python train.py --rope_base=10000.0 --init="orth" --optimizer="soap_variant" --beta1=0.95 --decay_fraction=0.882 --steps=6870
Each number is 128 + 24 x the weight over its row's rms, rounded and kept within 0 to 255. Layers, rows and columns count from 0. The size above them is the row's rms in percent of the matrix's.

# layer 2 MLP up, 1024x256, rms 0.151, rows 95-147, columns 0-63
size [103 114 114 101 113 100  99 106 103 112 104 104 108  39  49 112 121 119  23 110 115 110 108  43  93 108  91 100 137 113 109 103 112 120 119 113 117 126 105 108 114  52  92 100 104 112  91 114 120 108 106 112 110]
[[114 111 142 115 118 155 174 108 112 134 109 136 164 144 151 100 146 142 159 116 140  96 117  85 135 170 149 104 116 115 154 124 138 118 139 123 144 158 109 101 129 110 140 125 128 152  75 103  77 145  88 134 141 119 108 147 135  96 130 140 111  81 142 139]
 [106 148 116 136 163 152  81  82 138 134 134 125 144 124 130 141 132 144 130 127  80 118 106 145  93 139 139 144 135 149 123 113 136 129 129 125 154 128 173 135 125 159 173 113 135 144 134 128 138 161 110 124 154  91 102 149 153 119 117 148 148 100 103 110]
 [154 110  81  98 108 107 112 149 105 117 141 124 146 148 136 153 121 112 103 118 181 124 151 131 109 121 123 124 175 149 139 128 144 139 146 158 142 104 144 105 132 108 115 192 128 128 154 112  91 137 125 147  93  79 115 119 165 144 114 159  83 124  81 122]
 [187 161 141 132 127 177  79 159 117 128 111 119 151 116 155 112 107 144 123 154 118 128  86 127 130 109 131  96 134  69 115 114  92 120 130 116 157 157 131 146 120 114 164 125 134  98 159 129 156  97 115 146 168 155 161 126 138 135 105 132 125 136  89 117]
 [137 100 164 158 113 184 152 149 128 132  75 111 148 134 130 125 130 112 174 162 109 121 120 143 145 177 123 157  99  93 118 130 117 102  94 132 128 175 156 149 138 133 138 106 114 128 109 132 148 169 118  77 124 122 116 149 104 126 126 139  99  87  97 113]
 [115 149 175 109 122 129 137 124 143 112 116  90 132 140  80  87 155 157 127 144 105 144 133 131  93 133 139 125 108 187  64 121 189  78 171 108  75 120 117 126 126 133 131 114 139 123 142 121 150 133  75 154 122  97 141  94 117  95 124 108 129 125 153 117]
 [119  78 124 116 145 132 124 165 115 124 164 182 106 100 157 142 129  95 106 119 118 164 106 160 115 126 101  99 133 144 112 149 128 108 144 178 154 148 132 132 120 192 126 125 177 123 121 137 141 138 122 171 152  93 151 144 153 132 143 111 173 119 141 157]
 [148 126  62 127 105  75 142 111 111  98 120 114 173  81 147  97 134 131 162 157 116 126  98 137 124 139 137  81 167 125 154 151 120  98 124 123 117 154 148 116 138 115 123 127 142 102 119 143 138  89 107 128 122 129 140 118  91 104 144  96 119 161 124 111]
 [155 124 136 125 139 160 145 133 117 148 135 162 149 103 146 137 118  96 151 134 114  99 140 118  70 148 152 166 130 138 109 135 136 131 159 183 145 138  83 104 141 157  89 108 111 112 160 152 127 143  91 120 123  83 156  90 142 134 135  89 120 132 165 103]
 [151  83  68 161 133 161 120 146 133 119 146 101 108 124 123  83 165 101  92 148 137 108 116 114 137 142 127 142 113 130 137 109 105  97 110 100 164 148 106 152 117 130 166 111  88 130 101 115  87 138 147  98 133 105 113 141 127 104  89 142 116 102 128 153]
 [107 179 142 133 158  88 153 125 115 129 135 113 145  92  89 124 122 130 115  73 149 102 128 142  97  81 137 114 131 129  91 126 152 110 149 119 154 114  60 117 101 119 127 129 150 111 127 183 164 110 142 138 151 158  96 139 156 174 111  80  80 133 156 142]
 [113 133 137 158 100 134 122 135  91 151  93 114 135 160 148  91 129  90 111 143 155 132 130 149 121 124 150 104 123 154 181 139 147 121 128  94 124 149 158 152  99 115 131 121 157 120 127 123 134  90 121 127 112 128 174 111 140 115 127 156 139 143 146  94]
 [144 133 154 120 156 141 107 110 132 121 150 122 142  94 121  84 143 167 131 153 134 157 131 148 128  82 108 134 125 155 133 120 108 183 126 114 137 147  98 184 106 167  79 131 142 122 164 116 142  96 145 149 133 134 140 129 105 116 164 149 115 126 118 164]
 [130 128 116 144 112 135  30 138 130 149 138 122 114 136 169 106 156 100 112 135 116 115 131 141 102 126 105 129 174  83 128 109 160  95 107  82  97 134 117 121 154 140 151 128 159  78 147 134 124 192 120 129 136 103 128 120 132 103 134 122 115 116 149 109]
 [111 151  90 111 135 155 111 131 136  88 139 118 134 100 132  74 108 125 160 133 146 122 106 168 157 127 132  75 138 132 109 145 121 132 140 128 124 141 119 147 155 163 135 128 140 107 120 132 134 123 128 143 125 146 138 110 178 128 147 102 106 117 129  86]
 [165 138 113 121  92 140  98 140 136  90 107 141  94 105 151 141 145 116 135 119 103 118  82 148 110 139 128 106 144 100 159 161 127 128 141  94 128 136 115 134 129 114 134 135 117 139 140 167 157 126 129 156 136 142 106 156 149 130  99  99 157 108 134 119]
 [153 118 144 150 102 112  74 115 139 138 142 142 100 119 124 118 132 129  97 172 124 114  66 113 106 143 106 155 153 111 127 130 107 106 125 164 120 125  93 121 137 107 125 125 113  94 132 103 116  89 141 118 145 116 119 117 131 125  94  88 143  86 153 103]
 [147 117 112 150 144 111 111 112 127 159 138 126 132 145 132 164 133 155 112 134 110 136 147  84 140  84 121 115 120 148 120 120 137 110  95 142 105 159 103 120 122 118  99 164 104 119 144 114 111 181 127 140  93 114 138 113 208 143 137  97 118 138 129 156]
 [105 176 139  98 121 126  83 106 140 137 128 160 112 142 102 116 142 130 155 117 108 118 107 121 150 102 158 143 128 123 131 140 111 128 111 114 138 120 122 147 154 109 102 147 148 120 178 160  90 154 132 129  84  84 148  82 101 176 117 154 111  92 110 130]
 [139 135 113 107 138 125 153 108 167 141 180 141 135 145 137 143 121 127 126 123 112 141 140 102 127  93 107 139  93 105 106 148 141 157 110  92 137 102 135 113 141  90 123 119 138 127 111  85 111 140 103 133 150  95 107 128 124 141 128 120 105 159 135 158]
 [163 120 134 156 143 130 118 145 115 140  86  90 139  92 128 125 125 139 103 157 130 135 140 163 106 137 131 117 116 116 144 123  99  75  97 139 134 118 165 105 153 173 163 139 123 119 170 116 124  72 148  95 149 148 143 128  99 118 151 137 166 161 117 161]
 [152 140 153 113 119 108 110 101 110 103 122 199 172  86 131 158 140 135 131 120 117 166  97 128 119 164 103 155  88 139 125 113 167 106 153 125 173 131 179 167 134 163 126 135 152 128 140 111 119 140 125 140  93 130 139 119 111 147 108 161 119 120 117 131]
 [140  88 115  99 122 164 143 112  98 146 111 112  91 107 147 167 172  69 137  98 155 156  86 118 143 100 146  65 118 112 131  97 127 119 179 116 111 139 149 119 136 105 170 136 119 162 110 129 151 135 155 115  58 173 149  95 117 116 145 120 115 140 144  97]
 [123 121  98 155 120 157 127 159 104 114 153 122  99 129 106  69 104  88 134 111  97 117 142 144 132 175 108 128 119 205 126  78 109 134 108 109 128  92 113 115 139 125 113 141 152 134 142 102 121 137 113 185 136 115 164 115 123 131 125 102  98 109 132 117]
 [133 157 137 144 151  97 165 147 134 142 115 110 122 165 140 149 127  93 125 128 162 160 136 116 136 118 134 140 128 103 105 108  87 112 137  72 137 105 134 183 110 131 131 116 123  97 130 176 115 136 165 135 138 135 147 145 131 139 106 118 166 134 117 102]
 [111 142 154 139 142 142 132 132 118 144 114 165  98 153 113 119 126 134 127 108  93 156 138 129 120  88 138 117 159 135 150 116 149 108 119 105 119  96  92  96 112 120 110  85 173 128 124 148 167 143 112 140 168 125 166  93 150 131 137 157  99 143 164 138]
 [133 121 125 133 152 130 126 144 114 163 121 168  90 157 132 119 119  93 102 128 102 153 162 152 129  69 168 148 121 165 129 110 150 125 107 110 129 125 141 123 133  99 112 139 146 167 111 159 150 117 107 126 101 124 138 102 113  87 147 131 148 140 188  99]
 [ 93 151 101 137 123 103  80 116 145 149 140 118 114 116 116 115 112 122 115 128  96 152 136 110 116 102 162 108 111 201 129 135 132 164 147 133 145 110 128 116 137 130 110 138  99 138 139 112 145 165 131  93 148 123 120 115 124 139 113 118 123 141 160  70]
 [115 113 143 120 111 146  91 122 130 102 140 106 116 139 119 145 122 140 134  91  81 154 156  84 146 113 123 105 134 130 122  79 152  85 108  86 160 166 106 106 169 128  89 160  86 173 136  97 144 139  92 124 117 112 132 132 172 160 132 126 144 100 117 156]
 [159 113 154 138 140 131 173 153 131 151 138 117 100 118 141 188 102  77 100 124 144 172  87 127 119  99 121 135 161 117 121 143 169 165 127  58  85 130 132 156 102 155 161 113 124 154 140  89 140 170 166 139 172 161 117 153 151 134 140 149 105 130 160 124]
 [145 134 130  69 130 169 104 119 106 115 140 158 149  89 142 138 145 118 125 108 128 119 121 136 158  84 132 117 126 183 138 132 126 134 123 105 117 117 133 150 123 130 135 203 156 130 140 121  94 148  90  84  86 136 164 123  87 122 132 107 140 109 108  90]
 [128  41 113 119 143 111 150 151 111  98 144 127 107 153 131 139 136 123 103 105 124 128 138 133 114 137 162 102 114 127 142 109 131 117 125  80 119 133 146 156 141 130 120 156 149 152 111 147 129 119 140 182 108 136 126  96 124 130 117 145 117 119 168 134]
 [133 169  92 136 181 117 105 172 168  95 122 155 146 116 132 160 127 112  70 136 111  96 140 170 142 161 104 109 105 146 141 143 138 141 154 102 112 164 133 116 127 159 133 127 137 138 137 131 132 119 150 150 110 117 148  99 125 134 126  88  93 108  87 125]
 [169 125 138 144 155 132 169 155 139 153  91 121 102 126 143 123 137 107 144 136 155 134 115 130 120 168 128 148  93 129 185 136 156 107 141 142 137 142 140 100 165 129 102 113 133 163  93 140 102 165 114 136 129 156 172 147 113 105 105 108 133 138 158 100]
 [142 127  99 151 139 170 123 157 108 101 172 148  94  86 137 108 115 139 111 182 112 117  99 111 149 144  57 113 117  98 142 137 138 113 146 100 128 131 115 130 118 167 108 147  93 139 153 129 145 162 106 108 143 154 109  81 124 118 131 115 192 104 147 135]
 [140 145 119 168 106  89 137 119 128 113 149 144 117  99  99 138 131 112 128 120 131 115 127 137 113 108 184 125 158 132  99 133 167 126 153 141 142 114 120 124  85 125 156 104 103 126 173 115 106 128 105 165  90 144 119 167 154 131 139 134 159 129 162 106]
 [178 168 152 109 140 135 129  88 129 107 102 115 107 174 134 133 120 119 125 121 100 117 131 185 127 160 141 154 148 112 168 131 133  87 121 114  93 119 135 172 123 114 142 150 127 135 141 100 176 114 113 104 102 116 131 138 118 130 114 104 134 142 116 183]
 [178 118 128 121 126 136 126 123 152 133  90 127 121 123 152 134 133 120 106 125 113  67 117 136 169 113 137 107 145 122 105 123 128 126 147 109 112 139 116 140 144 117 144 107  89 112 200  95 130 129 119  66 160 138 135 105 110 153 121 101 124 135 107 114]
 [122 104 114 117  68 152 120 163 114  93  89 153 150  99 158 165  99 130  87 112 140 109 100 134 142 114 122  91 100  99 140  99 157 155 143 164  99 170 118 127 169 160 123 114 126 129 153 151 100 142 137 142 148 131 126 128 159 131 115 132  87 104 159 123]
 [137 118 135 125 174 158  92 189 142 108  99  89 119 161  94 105 146 112 138 144 120 126 135 115 126 119 117 152 165 141 106 136 113  99 119  59 130 158 144 103 124 118 131 102  98 136 158 145  96 158 175 182 117 128 109 128 143  89 126 141 140 127 139 141]
 [170 123 157 105 148 134 138 150 135 159 138 160 123 103 124  84 116 136 129 140 125  85 120 143 104 124 113 122 142 146 113 123 106 147 121 118 157  85 134 200 126 124 165 147 138 133 136 140 126 134 100 137 132 165 139 111 157 191 166 159  90  98 117 128]
 [145 137  97 175 122 112  93 140  92 150 125 118 133 123  97 110  82 138 132  82 125 180 156 138 138 131 143  76  85 167 153 115 131 116 146  85 125  98 108 127 136 176 135 113 138  79 130 125 138 132 152 134 114 115 157 108 148 136  99 120 102 115 126 110]
 [126  87 132 134 144 149 134 137 134 147  95 157 126 134 131  81 140 110 130 117 138 121 120 148 128 144 120 149  93 133 102 151  99 153 150 141 146 142 114 170  93 162 127 116 142 106 131 113  88 134  89 109 135 109  90 138 140 134 116 121  88  81 117 147]
 [157 131 117 108 125 171 117 151 108  93 118 125 131 130  92  96 109 161 163 122 122 117  98  98 184 159 128 131 109 118  71 137 113 106 159 163 129 126 117 114 158 124  99 119 136 123 185  83 130 135  67 167 111 187 140 147 114 147 144 110  81 119 148 124]
 [146 133  90 131 162 115 104 135 114 140 137  67 137 123 100 132 131 128 116 158 109  92 113 157 145 130 139 128 114 115 142 145 141  97 133 105 143 144 130 142 131 107  77 123 151 146  78 117 108 136 156 148 125 145 107 108 117 116  72 136 102  93 135 113]
 [153 146 140 183 158 102 107 141 149 126 164 140 141 133 116 121 170 146 149 145 129  85 129 196 124 130 112 135 140 147 128 152 145 155 143 182 140 128 101 111 177 136 145  81 165 107  99  88  95 144 139 190 114 118 113 114 158 121 129 130 134 126 101  84]
 [132 172 142 124 124 172 144 141 126 102 104 161 112 122 131  96 136 117 133 136 152 124 125 148  99 127 105 139  76 155 128  99 140 162 118 121 111 146  92 145 131 161 111  97 130 172  95  81 136  85 123  91 135 122 150 138 135 155 105 129 146  88 118 130]
 [127 134 152 110 150  51 117 136 124 142  85 166 112 101  76 123 125 139 143 146  96  94 108 116 186 153 126 124 136 148 144 116 135 114 173 138 162 162 135 118 151 118 152  91 112 141 127  98 135 130 111 161 133 155  93 147 134 141 115 172 100 120 169 100]
 [114 140 133 152 118 153 141 178 103 105 125 124 121 146 144 146 134 183 112 154 121 156 158 101  89  99 160  97 141 146 125 100 142 106 122 132 143 121 131 141 156 172  93 138 144  90 120 107 154 126 102 144  94 102 127 161 170 106 140 127 104 157 144 145]
 [125 113 153 119 113 134 102 124 110  94 105 149 135 121 101 109 154  98 120 157 143 111 115 123 124 126 121 139 197 165 116 151  86 145 175 136  69 105 132 128 161  73 140  98 137 174 166  97 128 157 121 148 128  99  94 182 132 143 136 121 111 102 106  98]
 [136 124 107 121 110 130 115 178 145  83 145 109 117 134 171  83 128 110 124 126 160 136 103 136 163 155 109 170 141  96 126 129 125  93 115 178 136 152 125  97 127 129 151 117  83  78 152 131 158 167 150 150 136 143  80 119 155 157 160 105  71 136 124 152]
 [ 98 152 113 118 145 163  80 110 118 168  88 108 153 123 125 135 101 125 136 159  85 133 135 158  95 115 141 145 110 122 161 154 109 142  87 167 134 135 102 114 146 127 110 104 122 129 163 123 191 169 116 113 108 101 126 171 108 139 105 126 154 103  93 148]
 [107 136 141 142 144 104 137 119 132 133 120 131 164 101 111 111 165 104  95  80 140 110 141 120 111 123 111 122  98 142 115 105 132 139 113  94 115 119 134 134 115 122 132 175 135 127 147 131  94 158 145  96 116 106 121  96 128  91 108 133 117  64 140 116]]
# layer 2 MLP down (transposed), 1024x256, rms 0.148, rows 95-146, columns 0-63
size [100 107 107 106 110  99  95 102 104 114 108  99 105  32  50 107 109 107  21 104 108 112 113  62 103 114  93 107 113 115 106 109 102 116 113 116 102 123 105 109 113  64 104  95 105 115 101 115 109  99 105 113]
[[103 107 135 115 146 132 186 149 153  98  76 145 140 110  98 151 152 156  93 124 126 137 101  92 174 142 103 110 130 168 100 146 129 131 130 135 120 118 114 104 157 111 128 111  87 134 157 144 130 118 174 126 108 133 137 163 117 136 129 168 140 183  95 159]
 [160 140 117 147 130 144 140 133 111 105 117 132 116 128 141 125 146 155 145 147 138 114 158 143 102 152 122 121 125 132 105 141 104 161 142 131 160  91 112 143 151 110 163 149 124 128 148  77 106  93 110 117 108 115 159 169 110 112 120 177 123 105 100 142]
 [137 122 149 123 127 147 135 130  99 131 107 160 113 132 125 153 141 116 132 143 135 122 123 137 157  97 147 120 137 111 114 106 141 116 106 128 126 167  84 120  93 133  98  95 155 105 144 162 141 157 114  95 149 147 119 139 134 106 166 158 188 133 133 112]
 [140 118 148 157 153 141 125 177 132 100  77 138 107 140 130 145 168 122 117 138 137 113 150  77 140 165 155  99 128 138 101 147 149 118 130 127 142 107 119 156 132 112 169 146 168 127 153 162 114 121 111 146 151 157 167 146 132 138  93 115 111 134 107 104]
 [148 137 111 156 168 149 114  73 141 128 109 112 107 137 128 130 147 128 107 151 116 103 144 126 104 119  95 123 105 123 121 121 109 117 137 138 127 145 105 144  94 142 153 127 112 132 151 124 164 147 117 140 129 147 118 154 125 124 134 115 171 130 105 102]
 [121  68 145 128  77 105 113 110 146 149 103  89 112  90 150 166 114 140 105 117 104 105 129 138 140 105 120 149 124 147 153 122  92 149 145 150 165  89 152 148 141 123 153 147  92 132 119 113 141  68 137 152 100 156 135 149 121  80 113 112 102 151 138 116]
 [125 108 117 117  92 113  99 115  88 159 152 148 134 114 113 154 155 155  99 143 144 122 157 170 182  98 119  85 127 161  97 104 120 131 105 170 102 108 135 105 150 129 152 156 100 148 133 164 146 129 134 103 135 129 145  98 145 135 152 164 137  98 130 144]
 [117 128 131 139 131 136 153 140 120 132  93 135 120 109 155 127 139 142 138 104 154 123  83 128  92 134 100  65 103 114 126 162  84 161 143 155 110 175 146 185 102 120 133 121 111 130 117 108 110 130 123 113 159 136 152 128 155 105 113  97 118 117  97 128]
 [ 83 179  88 122 109 102 121 134 161 153 118 138 154 136 145 147 108 118 121 124 134 102 126 122 127  76 127  79 141 115 163 117 144  94 120 109 162  68  99  74 109 122 139 108 110 103 137 130 199 140 162 128 165 163 144 132 150 124 148 113 112 152 105 127]
 [140 116 142 150 133 110 104 155 118 106  91  97  96 135  99 142 117 147 113 129 149 124 116 110 150 146 138  70 115 136 139 134 132 140 113 115 116 145 133 161 124 164  90 167 124 105 151 131 105 106 119 134  81 125 130 151 108  88 106 142 145 118  94 135]
 [120 122 167 173 132 133 156 138 102 134 150  93 115  98  93 137 127 161  94 113 175 140 150 127  83  96 153 134 166 157 158 112 170 120 116 162 144 110  54 128  79 102  97 133 122 124 132 139 145 126 123 131 153 185 103 125 123 157 129 150 107 118 131 153]
 [ 71 152 113 129  73 149 151 192 109 112 133 158 134  98 124 102 128 138  97 125 138 157 158  96 166 114 129 125 139 125 150 154 128 153 126 144 118 139 121 135 155 163  98 127  83 139 121 114 125 150 135  87 134 153 122 140  95 139 120 125 100 183 147 155]
 [ 93 111 101 120 162 116 147 154  54 108 114 135 116 109 173 125 136 162 103 132 121 132 168 136 134 136 107 107 120 123  87 125 109 114 102 120 117 100 161 174 122  80 130 101 136 130 135 130 113 115 121 117 112 143 104 122 108 130 137  87 150 165 156 149]
 [172 161 135  96 120 109 146 150 118 192 102 124  99 135 110 164  93 125 108 107 124 100 123 114 157  93  90 134 131 146 120 105 155 108 130  50 150 146 129 138 158 130 159 127 132 146 140 104 100 107 139 145 140 180 101 153 150 147 127 152  86 116 127 137]
 [105 101 141 136 122 102 140 134 132 152 141 134 110 134 130 120 145 123  84  84 111 133 147 147 125 104 130 116  95 137 160 120 115 152 152 119 114 191 111 114 132  69 191 143 120 101 130 129 141 122 154 127 113  94 100 118 119 109 126 110 119 178 113 101]
 [160 148 129  96 163 105 144  83 105 150  77 137 124 174 131 143 137 165 149 153 142 132 129 132  85 136 148 143 125  99 106 124 152 126 152 146 133 112 173 110  95  99 111 150 122 121 171 108  96  84 133 134 100 108 113 147 160 133 141 130  93  88 120 136]
 [149 125 139 115  99 145 121 134  92  99  85 128 155 139  96 127 119 141 120 131 158 128 120 107 148 150 118 128 179 197 129 152 142 138 113 151 102  95 111 138 147 106 155 120 131 159 130 153 129 146 165 113  95  99 169 139 111  91 113 155 160 145 123 189]
 [100 101 136 144 153 128 131  94 122  99  91 120 119 100 114 138 133 118 109 104 115 109 164 125 114 147 149 173 154 150 127 118 120 142  68 165 114 119  92 142 125  71 150 132 114 138 105 144 169 121 139 136 143 159 137 123 118 127 104 135 129 161 178 158]
 [118 113 153 113  97  95 167 134 132 132 137 106 137 182 130 146 141 128 112 113 130  93 171 109 115 117 119 134 145 105 127 164 161 151 122 123 102 107  88 133 127 152 121 122 161 104  92 126  92 148 126 164 139 155 124 131 126  93 134 127 137 135 130 128]
 [ 94 105 181 159 131 154 124 107 127 152  96 139 140 135 127 144 174 204 152 126 115 103 144 155 162 136  84 141 133 120 152 144 109 124 148 142 145 155 139  77 140 127 145 122 141 148  96 121 106 173 135 130 100 142  99 130 109 124 127 107 142 134 133 157]
 [140 153 146 131 134 113 122  93 137 151 143  77 137 146 153 147 162 131 186 112 155 173 118 100 117 154 112 124 107  74 103  85 174 109 112 139 151 118 142 101 119 118 140 150 114 115 142 138 143 117 108 121 113 148 111 119 137 144 118 137  91 116 140 160]
 [127 128 138 133 121 124 159 141  89 140 149 140 133 136 168 140 124 123 144 120 170 150 110 143 172 126 187 150 135 135 134  97 143 143 169 157 149 130 153 110  73 145 111  97 138  86 123 144 147 106 119 126  97 136 148 102 116 147 117 122  45  94 168 117]
 [119 103 129 139 112 133 125 100 128 123 126 100 138 139 130 124 171 141 148 141 119 140 148 187 115 128 148  64 137 110 123 106 153 188 106 127 124 113 136 117 108 149 137 129 103 139 128 148 152 161 148 137 163 132 149 127 113 110 144 146  96  85 153 100]
 [100 101 118 111 120 120 138 125 102 103 129 102 133 111 110 170 138  93 140 103 135 108  86 191 117 132 124 132 129 165 155 122 137 112  98 115 112 118 138 138 160 172 156 143 143 104 124  88 128 161  94 118 129 115 127 102 145  80 134 166 141 125 101 106]
 [125 139 103 139 135  89 168 133  98 171 132 139 176 130 110 134  83 142 149 143 119 149 152 114 119 131 152 160 136 170 106 123  76 147 124 142 100 116 136 132 145 116 118 123 141 110 159 149 164 127 160 137 119 127 138 147 186 128 153 153 174 138 122 157]
 [119 131 164 126 161  99 145 120 155 151 122 120 127 114 120 122  87 105 105 104 111 119 109 128  89  96 168 126 142 111 169 126 137 118 102 118 153 128 143 127 117 111 106  84 134 115 162 117 154 157 119  90 136 109 144 131 117 109 171 112 112 130 193 165]
 [135 139 128 117 112 119 125 128 130 107 167  93 156  99 152 138 100 167 145 102 161  85 102 100  99 169 104 112 133  85 133 157 124 148 153 151 115 157 106 140 119 171 147 108  73  96 115 116  97 135 125 143 129 144 110 141 146 164 130 110 107 139  92 155]
 [103 138  82  88 135  83  95  86 144 128  75 131 128 100 119 152 133 106 136 154 104 122 204 106 105 122 123 131 152 182 117 160  87  95 100 165 129 109 149 136  92 103  96 124 134 143 144 103 102 136  60  91 154 166 133 111 100 144 170 100 134 137 159 136]
 [ 84 101  95 117 119 121 144 114 133 122  92 119 151 127 120 140 115 146  90 167 154 136 140 151 157 122  88 131 143 139 137 162 127 146 113 109 121  93 156 114 111 129 174  71 141  75 101 104 138 127 116 155  84 132 140 178 131 121 140 111 154 123 149 118]
 [106 147  99 188 126 104 135 128 171 146 170 145 130 131 145 143  90 146 148 190 141 132 148 124 141 125  88 146 131  96 115 136 153 107 134  98 147 145 200 113 145 122  95 148 130 127  67 144 129 109 113 147 104 142 150 146 139 163 142 112 119 132 113 125]
 [118 141 114  81 128  89  84  60 129  98 145  84 147 100 112 136 169 142 193  85 151 131 169 127  89 142 117 143 132 166  88 117 134 110  68  92 150 147 176 153 116 114 140 173 141 125 109 101 120 131 127 137 112 143 118 130 102 134  84 133 125 109 145 137]
 [107 109 115 118 134 141 159 131 131  96 120 120 178 107 125 152 103 122 101 132 146  70 145 138 149  67 136 177 129 124 136 114 127 131 136 183 161 134 157 127 112 116 109  89 102 122 101 157 145 134 106 144 135 140 185 175  92 122 133 135 108 139 162 141]
 [110 141 120 132 101 124 121 164  78 178 121 156 117  97 135 110 139 144 115 121 113 125 141 137 116 107 135 138 132 118 135 169 101 124 137 172 100 124  96  99  93  91 154 159 129 133 142 117 160 108 100 104 133 142 161 141 119 160 124 167 129 141 100 175]
 [125 111 127 128 163 139 133 138 149 110  81  76 110 164 129 156 142  91 151 151 138 100 146 112  96 102 116 116 113 122 107 133 113 130 106 133 150 113 154 138 155 114 133  89 120 101 128 152 121 181 140  82 105 155 124 142 118 120 133 142 191 115  78 109]
 [ 96 117  73 149 129 121 161 121 141 155 121 144 122 134 107 149 142 131 114 139  86 122 152 202 147  87  99 124  88 106 134 148 137 140 121  90 157 131 183 109  91  87 150 154 117 128 126 146 101 133 108  92 132 162 104 141 103 112 147 137 127 162 150 144]
 [130 123 118 122 151 130 156 131 158 119 133 112 136 135 115 153 127 165 128 124 130 155 171 144 152 129 102 132 139 137 102 119 108 136 144 113 130 137 125 135 149 119 137 129 106 153 152 129 105 146 120 132 164 169 150  98 152 145  78 138  95  96 151 121]
 [117  97 151 105 125 126 147 117 100 130  91 126 112 166 113 146 159 170 142 170 130 126 151 125 119 155 150 154 107  85 100 129 138 148 159 176 135 110 141  92 158  88 159 124  33 145 144  66 151 118 168 121 116 122 145 120 162 150 118 143 115 132 137 122]
 [153 144  91 108 151 124 158 148 148 129 179  87 122 125 110 149 117 138 156  85 170 125 128 155 101 104 123 122 152  88 161 148 110 117 161 148  88 138 195 148 125 124 127 158 121 131 121 114 157 142 102 161 116 165  95 146 112 145 125 107  85 122 125  99]
 [153  83 125 164 120 118 145 151 105  87 103  94 102 108 123 144 128  87 129 126 110 121 139 166 104 175 105 134 149 126 134 144  75 137 134 114 115 149 117 152 134 145  60 138 124 112 141  85 174 165  86 131 119 164 103 124 141 118 139 150 185 113  94 130]
 [ 85 125 108 162 164 153 121 139 105 123 120 148 127 106 126 177 142 123 130 111 131 116 103 117 123 146 147 147 125  97 158 142 119 159  76 145 143 171 132 125 128 121 131  96 121 101 180 129 161 139 128 168 150 104 146 140  97  73 144 161 160 159 143 146]
 [115 130 123 188 139 127 116 160  93 126 130 113 112  98  87 142 141  86 152 161 100 129 146 136 130 109 134 149 110 123 127 124 139 153  88 140 112  98 175 106  91 102 124 121 139 176 108 155 101 106 146 127 119 141  91 130 116  98  90 128 125 135  89 133]
 [ 84 127 122 127 127 138  92 144 115 119 149 130 100 133 124 111 161 103 103 144 160  98 157 152  70 137 129 104 162 111  94 109 120  91 132 154 149 104  97 108 128  92 124 180 153 160 101 116 134  81  99  89 142 144 111 136  80 148 138 109 101 147 120 144]
 [109  72 145 106 101 146 150 122 163 119 111 128 136 107 110 129 117  89 124 149  91 114 144 151 127 123 111 152 119 146 140  82 113 134 100 151 150 162 129 145  84 109 124 111 122  95  97 111  77 160 102  90  94  94 110 135 101 132  96 180 134 167 131 142]
 [104 144 160 137  81 127 154 145 115 102 151 181 160 107 128 123 104 117 153 153 144 128 128 160 142 132 137 182 138 110 151 167  89 132  79 131 138 137 152  97 107 104 152  95  76 115 141 110 170 136 149 103 125 123 137 127 130 127 156 134 121 156 119 113]
 [125 119 124  99 121 142 111  93 150 146 132  82 149  97 157 198 115 159 153 119 114 137 128 143 194 117 100 118 137 132 120 122  89 155 130 141 125 149  98 129 117  98 118 102 157 158 109 157 140 102 143 155 133  75 119 120 123 126 138  83 196 144 131 161]
 [131 142  79 130 160 135 120 181 102 143 154  86 139 143 113 122 103 150 138 130  92 135 101 162 153  89 102 122 178 125 120 152 163 174 163 131 102 209 133 155 127 150 152  99 125 145 128 111 117 108 118 130 136 153  76 119 168 107 140 121 130  78 156 166]
 [152 100 130 135 108 109 149 113 142 144 141 116 131 147 120 120 115 154 146 147 112 122 123 107 185 148 120  92 154 126 150 115 128 108 150 142 118 180 198 168  84 109 143 121 161 101 124 172 130 139 119 123 122 125  90 153 125 125 108 109 140 124 173 128]
 [132 131 108 120 122  92 152 101 134 152 131 103  93 141 137  91 148 160  91 159 160 109  82 145 131 136 136 126 153 122 116 145 127 130 137 114 148 162  91 132 137  84 133 148  93 137  79  69 111 161 107 161  99 160  85 107 146 156 133  94 140 142 146 118]
 [ 89 141 133 103 173 110  97 134 123 124 146  57 111 163 126 141 129 125 122 108 166 147 136 182 102 141 116 133 122  98 101 167 115 130 119 158 128 161 152 136 126  96 109 136 138 105 132 120 147 125 116 117 190 115 107 109 135 111 102  78 123 112 179 194]
 [ 91 107  94 129 124 141 135 124 136  87  84 121 136 146 120 111 134 122 135 137 121 112 128 150 106 109 127 119 119  99 129 146 116 160 104 117 170  85 127  96 111 123 146 151 155 117 128 128 137 151 168 139 139 128 127 152 116 161 189 156 113 145 108 162]
 [ 99 112 112 172 112 135 140 150 184 121 145 160 127 149  87 134 147 121 112 136 155 107 156 115 171 101 131 121 131 122 141  99 104 114 116 120  87 135 147 145 143 159 154 132  94 138 113 129 144 129 122 108 127 113 125  96 102  98 121 148 106 144 124 101]
 [165 120 110 126 130 152 136 142 110 161 176 143 107 141 137 139  99 122  89 110 152 121 100 130 131 111 125 125 120 171 138  84  82 126 116 103 139 171 101 113 124 103 130  97 148 141 147 126 147  85 128 149 176 115 131 146 168 111 150 108 121 131  93  99]]